{"head_dim": 128, "lr": 0.00507, "decay_shape": "linear", "batch_tokens": 131072}
Each number is 128 + 32 x the weight over the matrix's rms, rounded and kept within 0 to 255. Layers, rows and columns count from 0.

# layer 4 MLP down (transposed), 1536x384, rms 0.142, rows 1325-1349, columns 256-319
[[ 96 174  82  98 166 120 145 162 149 128 110 121 137 142 154  58 120  60 148 106 136 131  66 145 109 161  91 123 197 148  49 113 153 143 109 204 176 153 215 131 123 151 122 121  92 180 168 131  85 110 136  88  45 176 168 166 197 147  79  84 160 115 144 107]
 [138 142 139 119 140 109 112 168 128 119 137 147  76 152 127 123 144 129 110 119 103 123  82 113 109  95 120 115 185 157 151 137 101 115 138 127 105 120 143 158 184 152 111 113 179  82 105 151 189 145 162 173  99 112 109 175 120  77 125 147 102 117 119  98]
 [122 176 106 173  65 123 147 122 147  59 146 142 153 182 174 108  99 128  72  78 139 115 122 126 158 132 120 174 153 124 149 126 131  80 122  58  88 106 121 149 133 117 120 115 103 148 126 141 164 132 163 119 101  78 155  90 105 110 132 107  66  72  86 131]
 [127 120 136 158 151  90 106 135 151 136  95  86 138 127 150 158 147 107 114 132 121  97 124 111 165 124 187  96 152 122 110 169 107 160 168 143 131 147 135 111 111  78 187 127 162 140 119 167 117 164  96 142 125  74 147 132  98 110 152 143 154  93 132 148]
 [117  94 122 127  62 159 124 185 159 128 172 195  98  83  78 107 114 151 127 151 165 124  87  88  90 129 199 134 120  94 164  93 122 123 115 117 151 147 128  51  56 112 113 134 105 171 157 134 181  65 175 108 140  87  96 163  58 109 187 121 140  41 110 126]
 [117 128 105 185 150 131 172 135 156 135 117 124 162 128 152  48 112  80 148 167 109 122 129 158 161  84 117 158 149 168 153 129 151 163 140 127 117 110 131 136 206 165 126 136 134  74 113 199 128 129 130  97 127 112 186  90 101 122 129 169 145 122 137 188]
 [164 133 143 146 140 114  91 182 141 145 142 158 167 134 106 148 124  56 144 128 190 125 150  66 173 102  92 112 172 163 146 113  73  98 172 139 168 166  84 151 126 173 122 126 104  94  86 146 167 164 124 146 117 154 103 126 182 137 139  72 167 101  81 123]
 [141 199 163 120 101 105 123 160 149 158 132  92 179 100 102 147 145 125  87 154 108 133 165 137 158 153 166 205 116  99 150 179 196 137 142 125 112 150 134  74 179 115 151 130 108 160 167 117 114 160  75  83  92 108 108 172 176 150 126 105 172 122  87 202]
 [146 150  76 163  51 148 108 127  40  81  72 153 239 121 114 138 154 111 165  96 169 196 113  97 148 179  83 164  67 135 131  97 130 139 149  97 239 114 113 107  79  75 123 149  98 117 122 136 150 113 118  81 144 203 110 126 119  52 107 179 117  89  31 142]
 [156 173 119 188 120 132 104 151 137 189  70 132  96  95 157 125 115  73 138 152 124 144 125 115 194 130 141  73 157 121 108 108 107 132 159 127 140 130 139  61  50 110 161  83 104 108 131 125 164  82 117 190 146 113 160 118 119  66 125 162 153 130 138 151]
 [ 83  56 112 141 164 140 101 117  82 174  97 115  97 150 144 125 128 185 101  88  93  95 104 118 150 115 119  97 126 117 111 146 135  77 119 160 169 148 119  92 113 136 136 114 155 159 104 109 121 125 108 190  69 109 139 146 140 157 112  99 205 179  90  92]
 [160 106 147 112 135 107 133 154 127  69  88 151 179 157 179 113 147  90 160 135 216 110 164 156 124 144 134 140 162 128 126 158 111 151 120 152  85  97  79 101 138  99 130 108  98  65  85 107 107 135 184 160  93 154 127 135 181 113 157 151  97 154 143 136]
 [146 157 118 139 103 132 117 120  82  95 160 104 173 157  93 109 163 106 201 120 101 148  30 137  91  91 108  84 157 140  87 104 123 126 162 119 122 124 129 181  91 107 110 184  88  94 153 136 123 144 176  93 108 146 158 123  86 126 195 143  90 168 160 151]
 [165 147  97 143  87  83 133  84 123 118  22 170 163 101 121 137 194  90 149 119 126 132 136  99 110 173 100 119 114 175 140  72 109  82 150 143  92  97 177 134 117 139 172 121  85 123 169 124 129 140 172 100 139  80 184 117  84 100  88  92 157  78 120 128]
 [138 175 119  97  86 158 132 119 123 116 135 141 146 168 123 185 135  94  76  94 157 160  65 138 105 118  87 145 103 129 171 134 147 143 151 109 121 165 110 133  57 110 135 109 155  90 108 117 139 112 132  65  77 168 153  89 154  72 174  79 116 167 147 136]
 [104 118  72  72 203  71 113 136 178  51  35 178  81  96  92  75 138 117  80 118  93 145 149 169 182 147 156 142  95 131 163 127 127 134 183 118 136 114 133 156 108 144 126 126 163 157 115 122  80 143 129 191 129 137 187 129 112  88 160 127 119 136 134 156]
 [ 39 153 129  98 104 140 196 145 142 100 122 130 109 174 175 150 148 160 150 199 100 100 137 101 127 158 131 117 110 102 138  49  77 137  95 101 140 145  87 115  82 100 176 164  96 100 197 108  91 154 190  80 123 121 131  95  91 110 154 193 111  88  75 179]
 [101 167  90 200  77  97 131 150 146 170 113 108 120  74  77  70 165  75 106  97 157 125 123  94 163  73  74  90 115 145 110 134 142  85 116 135  95 170 110 164 157 137 167 143 161  90 127 168  99 150 128 124 127 141 151 105 104 122 135 133 103 168 128 205]
 [102  63 121  62 120 115 151 142 184 119 127 121 178 130 129  60 171 143  88 149 171  65 142 185 132 149 120 132 146 160 156 169 137 134  92 138 182  73 140 193 160 159 125 179 148  85 154 125 108 100  76 178 112 144 103 121 150 114  59 164 122 119 109  81]
 [141 176 121 132 129 139 133 121 113 137  85 146 122 172 117 145 178 147 211 138 116 100  60 151  82 162 126 166 113  70 113 108 135  89 174 144 156  89  86 146 148 103 132 156 112  92 140 148 108 122 104 162 109 172  61 146  86 130 128 156  85 118 153 115]
 [109 132 120 101 106 145 207 118 146 142 175 115 160 165 255  93 134 122  89 154  48 113 168 168 132 146 155 196 137  62  98 155  71 146  96 137 133 136 175 155 156 187 178 121 101 140 155 183  77 168  73 159  89 130 179 100 231 115 167  89 170 113 146 148]
 [167 111 133 143 154 153 184 104 143 122 151 122 111 100 142 153 141 151 135 149 184 112  91 149 142  78 137 151 138  66  95  96  92 151  91 121 141  95 115 125 168 103  74  71 140 145 119 113 134 141 163  83 174 106 172 183  91  67 141 149  43 140  85 146]
 [ 69 136 151 113 122 157 147 103 151 173 103 128 109  98 127  73 172  76 105 107 200  71 154  82 100 127 136  78  90 106 108 111  74 158 107 105 150  80 113 135  95  95 106 134 107 122 128 101 120 175 116 113  91 118 132 100 105 136 148 104  86  79 141 169]
 [107  75 185 118 159   9  75 151 140 137 138  88  62 154 114 160 171  92 184  61 107 110 164 131 111 110 108 137 124 140 152  63  58  46 157 154 124 184 124 119 142 122  96 153 157 120 136 106 101  93 162 196 166 128  96  48 128  77 171 102 164 150  99 190]
 [149 151  50 194 189 123 136 154 104 125 104 195 145 182 132 105 152 141 125 125 152 127 137 139  86 197  31  79 100 227 148 137  80 135 122 115  97 101 121  68 138  91 125  93  92 100 116 132  60  96 197  92 118 131 107 151 117 136  97 135 139 128 124 179]]
# layer 4 MLP up, 1536x384, rms 0.147, rows 1326-1349, columns 256-319
[[185 152  96 132 117 105  97 101 107  88 173 123 143  97 130 109 101 111 123 142 151 153 140 170 150 142 126 124 112 149 102 129 159 110 113  76 149 148  96  81  96 117 168 118  99 106 151 122 156 103 128 131 164 149 142 109 140 186 140 143 149 148 139 146]
 [ 90 191 202 196 137 151 102 140 111 118 158 111 128 147 151 157 118  85 105 114 133 110  82 181  86 115 132  75 125 198 102 138 140 121 120 115  71 111 124 120 158 136  77 119 195 162  65 130 128 113 126 137 132 125 104 113 147  96 179 146  78 104 143 118]
 [159 126 129  94 111 138  40 165 125 166  76 102 125 100 180 131 143 137 122 121  88 112 139  93 161 129 121 148  78 133  54 121 144 116 118 148 109 141 159 167 135 111 131 192 144  77 255  93 152  75  96 147 153 131 107 109 131  96 162 147 128 148 116 120]
 [121 108 147  59 122  89 160  83 176 104 117 103  86 128 151  86 112  76 185 150 122 144 112 112 166 130  72 133 136 152 109 118 115 171 112 100 135 129 120 195 166 122 126 105 125 132 111 141  95 186  93 121 144 175 112 203 181  61  73  97  54 100 150 177]
 [189 143 166 112 113  98 175  78 158 147 133 103 137 129 178 151 134  78 131 133 135 161  82 152 113  90  97 138 136  92 148  58 182 172 118  82 119 127  75  97 113 128 102 121 186 142 119 139 208 114 106 116 142 128 111 112 163 106  79 174 128 161 154 155]
 [186 140 184 150  58 103  97 131  64 105 191  82 117  89 196 166  78 135 163 156 138 151 150 150  68 111 126 121  93 113 137 176  99 133 136  91 132 144 119 177  70 144 127  94 188 163 128 167 152  88 122 190 140 101 153 161  93 138 114 121  89 119  93 138]
 [147  84 147 136 173 137  99 183 205 190 130 130 138 228 189 109 197 144 114 110 161 182 170  88 169 143 143  96  80 134 140 123 144 173 134  19 113 141 220 103 157 161 118 130 197  99 160  96 154 178 154  76 170  76 145 198 169 115 179 121 104 179 150 109]
 [101 156  70  95 129 120  92  96 114 148 194  90 181  70 103 162  96 238  99 124  89 207 158 126 155 105 166 136 131 141 173 137  84  88 171  88 123 165 181   8  46 139 163 167  85 153  47 148 188  91  96  68 121 146 196  27  93  50  48  91 239 129 136 208]
 [100 135 131  80  90  96 131 178 160 151  98  87  82 113 132  58 111 106 102 133  77 147 123  90 143 104 150 119 156 104 127 158 195  44 183 123 110  90 162 161 149 138  90 117  81 211 160 119 118 114  50 105 144 159 208 100 183 151 127 102 177 140 118  93]
 [157  64 113 110 111  90 151 144 199  94 115 149  85  99 128  86 126 121 139 158 178 163 144 114 152 154 171 144 139 154 125 170  94 117 147 100 148 133 189  91 100 190 123 120 173  87 128 100 118  95 139 125  98 161 109 137 190 153  83 108 102 169 126 141]
 [121  76 122 114 185 130 107 131 141  78 176 126  66  47  50 115 119 150 142 142 108 126 144 175  77 137 189 137  72 113 159  89 157 113 133 135 134 129  97 144 103 108  78  89 130 121 156  79 174 169 139  85 132  98  95  65 128 150 136 122 145 120  90 127]
 [ 74  81 111 136 154 174  83 160 122 107 168 129 151 130 166 114  79 137 102 154 122 140 106  80 115 122 115  96 144 122 113 167 213 193 148  91 141 180 107 136 120 184 101 160  89 105 138  96 149 150  96 132 178 118 142  90 115 105 164  85 103 104  92 116]
 [135  97  67 104 146 129 148 124  98 144 138 105 141  84 186 132 103 117 119 184 113 194 102 149  97 107 153 118  49 153  49  80 155 211  95 101 173  89 121 154 128 156  66 105 134  91 113 118 142 142 164 156  95 162 107 124 120 112  62 122 158 160 116  93]
 [131  76 198 147 115 100 149 150 131 129  85 116 121 116 125 165  74 156 106 115  69 172  94 165 139 133  89 127 117 152 129  82 149 149 121 136 165 126 166  49 134 146 162  94 162 145  85  90 131 150 142  93 148 121  95 156 130 139 103 135 123 132  96 111]
 [167 155  95 128 103 176  90  64  94  99 164 121 135 166 146 169 150  64 144 129 142 165  92 161 123 144  95 110 217 118  92 112 142 163  93 134 107 106 108 160  81 133 145  98 190 148 130 164 117 110  77 136 100 113 195 165 185 149 134 103 200 169 110 180]
 [150 138 178 158 123 114 100 114 118 116 116 157 158 121 135 109  88 151 107 129 169 130  92 161 185 135 134 118 146 116 149 104 139 183 130 138  94  85 145 116  71 122 122 122 141 130 167 138  77 170  92 153 106 161 181 141 126 114 117 144 158  95 128 112]
 [136 177 136 107 108 139 140  65 138 170 127 111 179 174 107 118 109 104 133 170 126 126 120  77 182  90 139 201  89 169 109 105 166 143  69 119 169 109  89 135 145  79  97 137  37 121 176  86 151  93  86 105 121 105 114 124 140  81 128 102 115 127 104 116]
 [114 106 161 150 123 158 102  89 182 133 160 168  53  93 200  85 112  95 161  97 129 160  83 125 137 122 190 115  92 182  92 146  92 131 164 117  82  93 116 153 102 137 163 195 178 153 107 100  98 135 146 128  85 117  79 137 124 157 160 106 156 123 110 134]
 [ 83 135 175 115 134 125 120 132 147 157  99 160  93 120  96  67 103 134 177  96 127  95 110 147  88 174 121  77 110 144 118 122 123  89 202 127 122 119 159 104  97  91 131 120 125 119  96 102 141 153 172 127 113 164 177 111 134 133 127  92 136 105 177 171]
 [178 140  53 165 156 191 138 127 138 100 185 107 190 142 121  86  96 151 156 121 186 160 161 109 146 114 109  89 142  70 124 109 218  95 140 151 146 132 188 134 163  41 186 129  95 144 162 162 110 166  77 143  65  92 147 130 182 203  97 130 100  87 145 153]
 [118 165 134 106 126 133 161 185 132 125  86 165  83 142 161 137 116 138 140 114 100 108 155 109 149 114 128 113 126  63  91  76 122 117 155 174  94 144 122 102 145 127  94 131 106 181 150 125 141 103 114  79 143 139  96 144 201 127 161  83 137 129 128 140]
 [112 130 169  98 138 129  29 124 131  92 166 162 118 156 136 128 107 173 161 128 133 145 137 199 201 125 166 128 181  80 123  31 145 130 152 112 130 147  89 120 144 164 132  98 135 107 108 184 121 161 108  95 151 135 131 182 111  80  64 111  97 127 118 138]
 [163 163 158 115 126 159 132 148  65 184 176 150 159 125 190 183  65  92 144 212  76 175 123 137 109 165  83 110  74 116 142 146 132 109 134 182 164 124 150 111 155 118 108 193  78  98 184 127  90 150 144 176 100 121 138 142  88  99  99  82 114 196 156 135]
 [188  77 124 100 115 111 154 176 147 100 123 104  62  79 153  71  62 183 116 177 117  41 130 162 139 153 160 117 211 164 136  86 160 139 145  98 134  52 117 168 126 124 136 141 166 144 173 110 119 115 133  93 111 116 173 109 178  40 129 117 159 142 141  91]]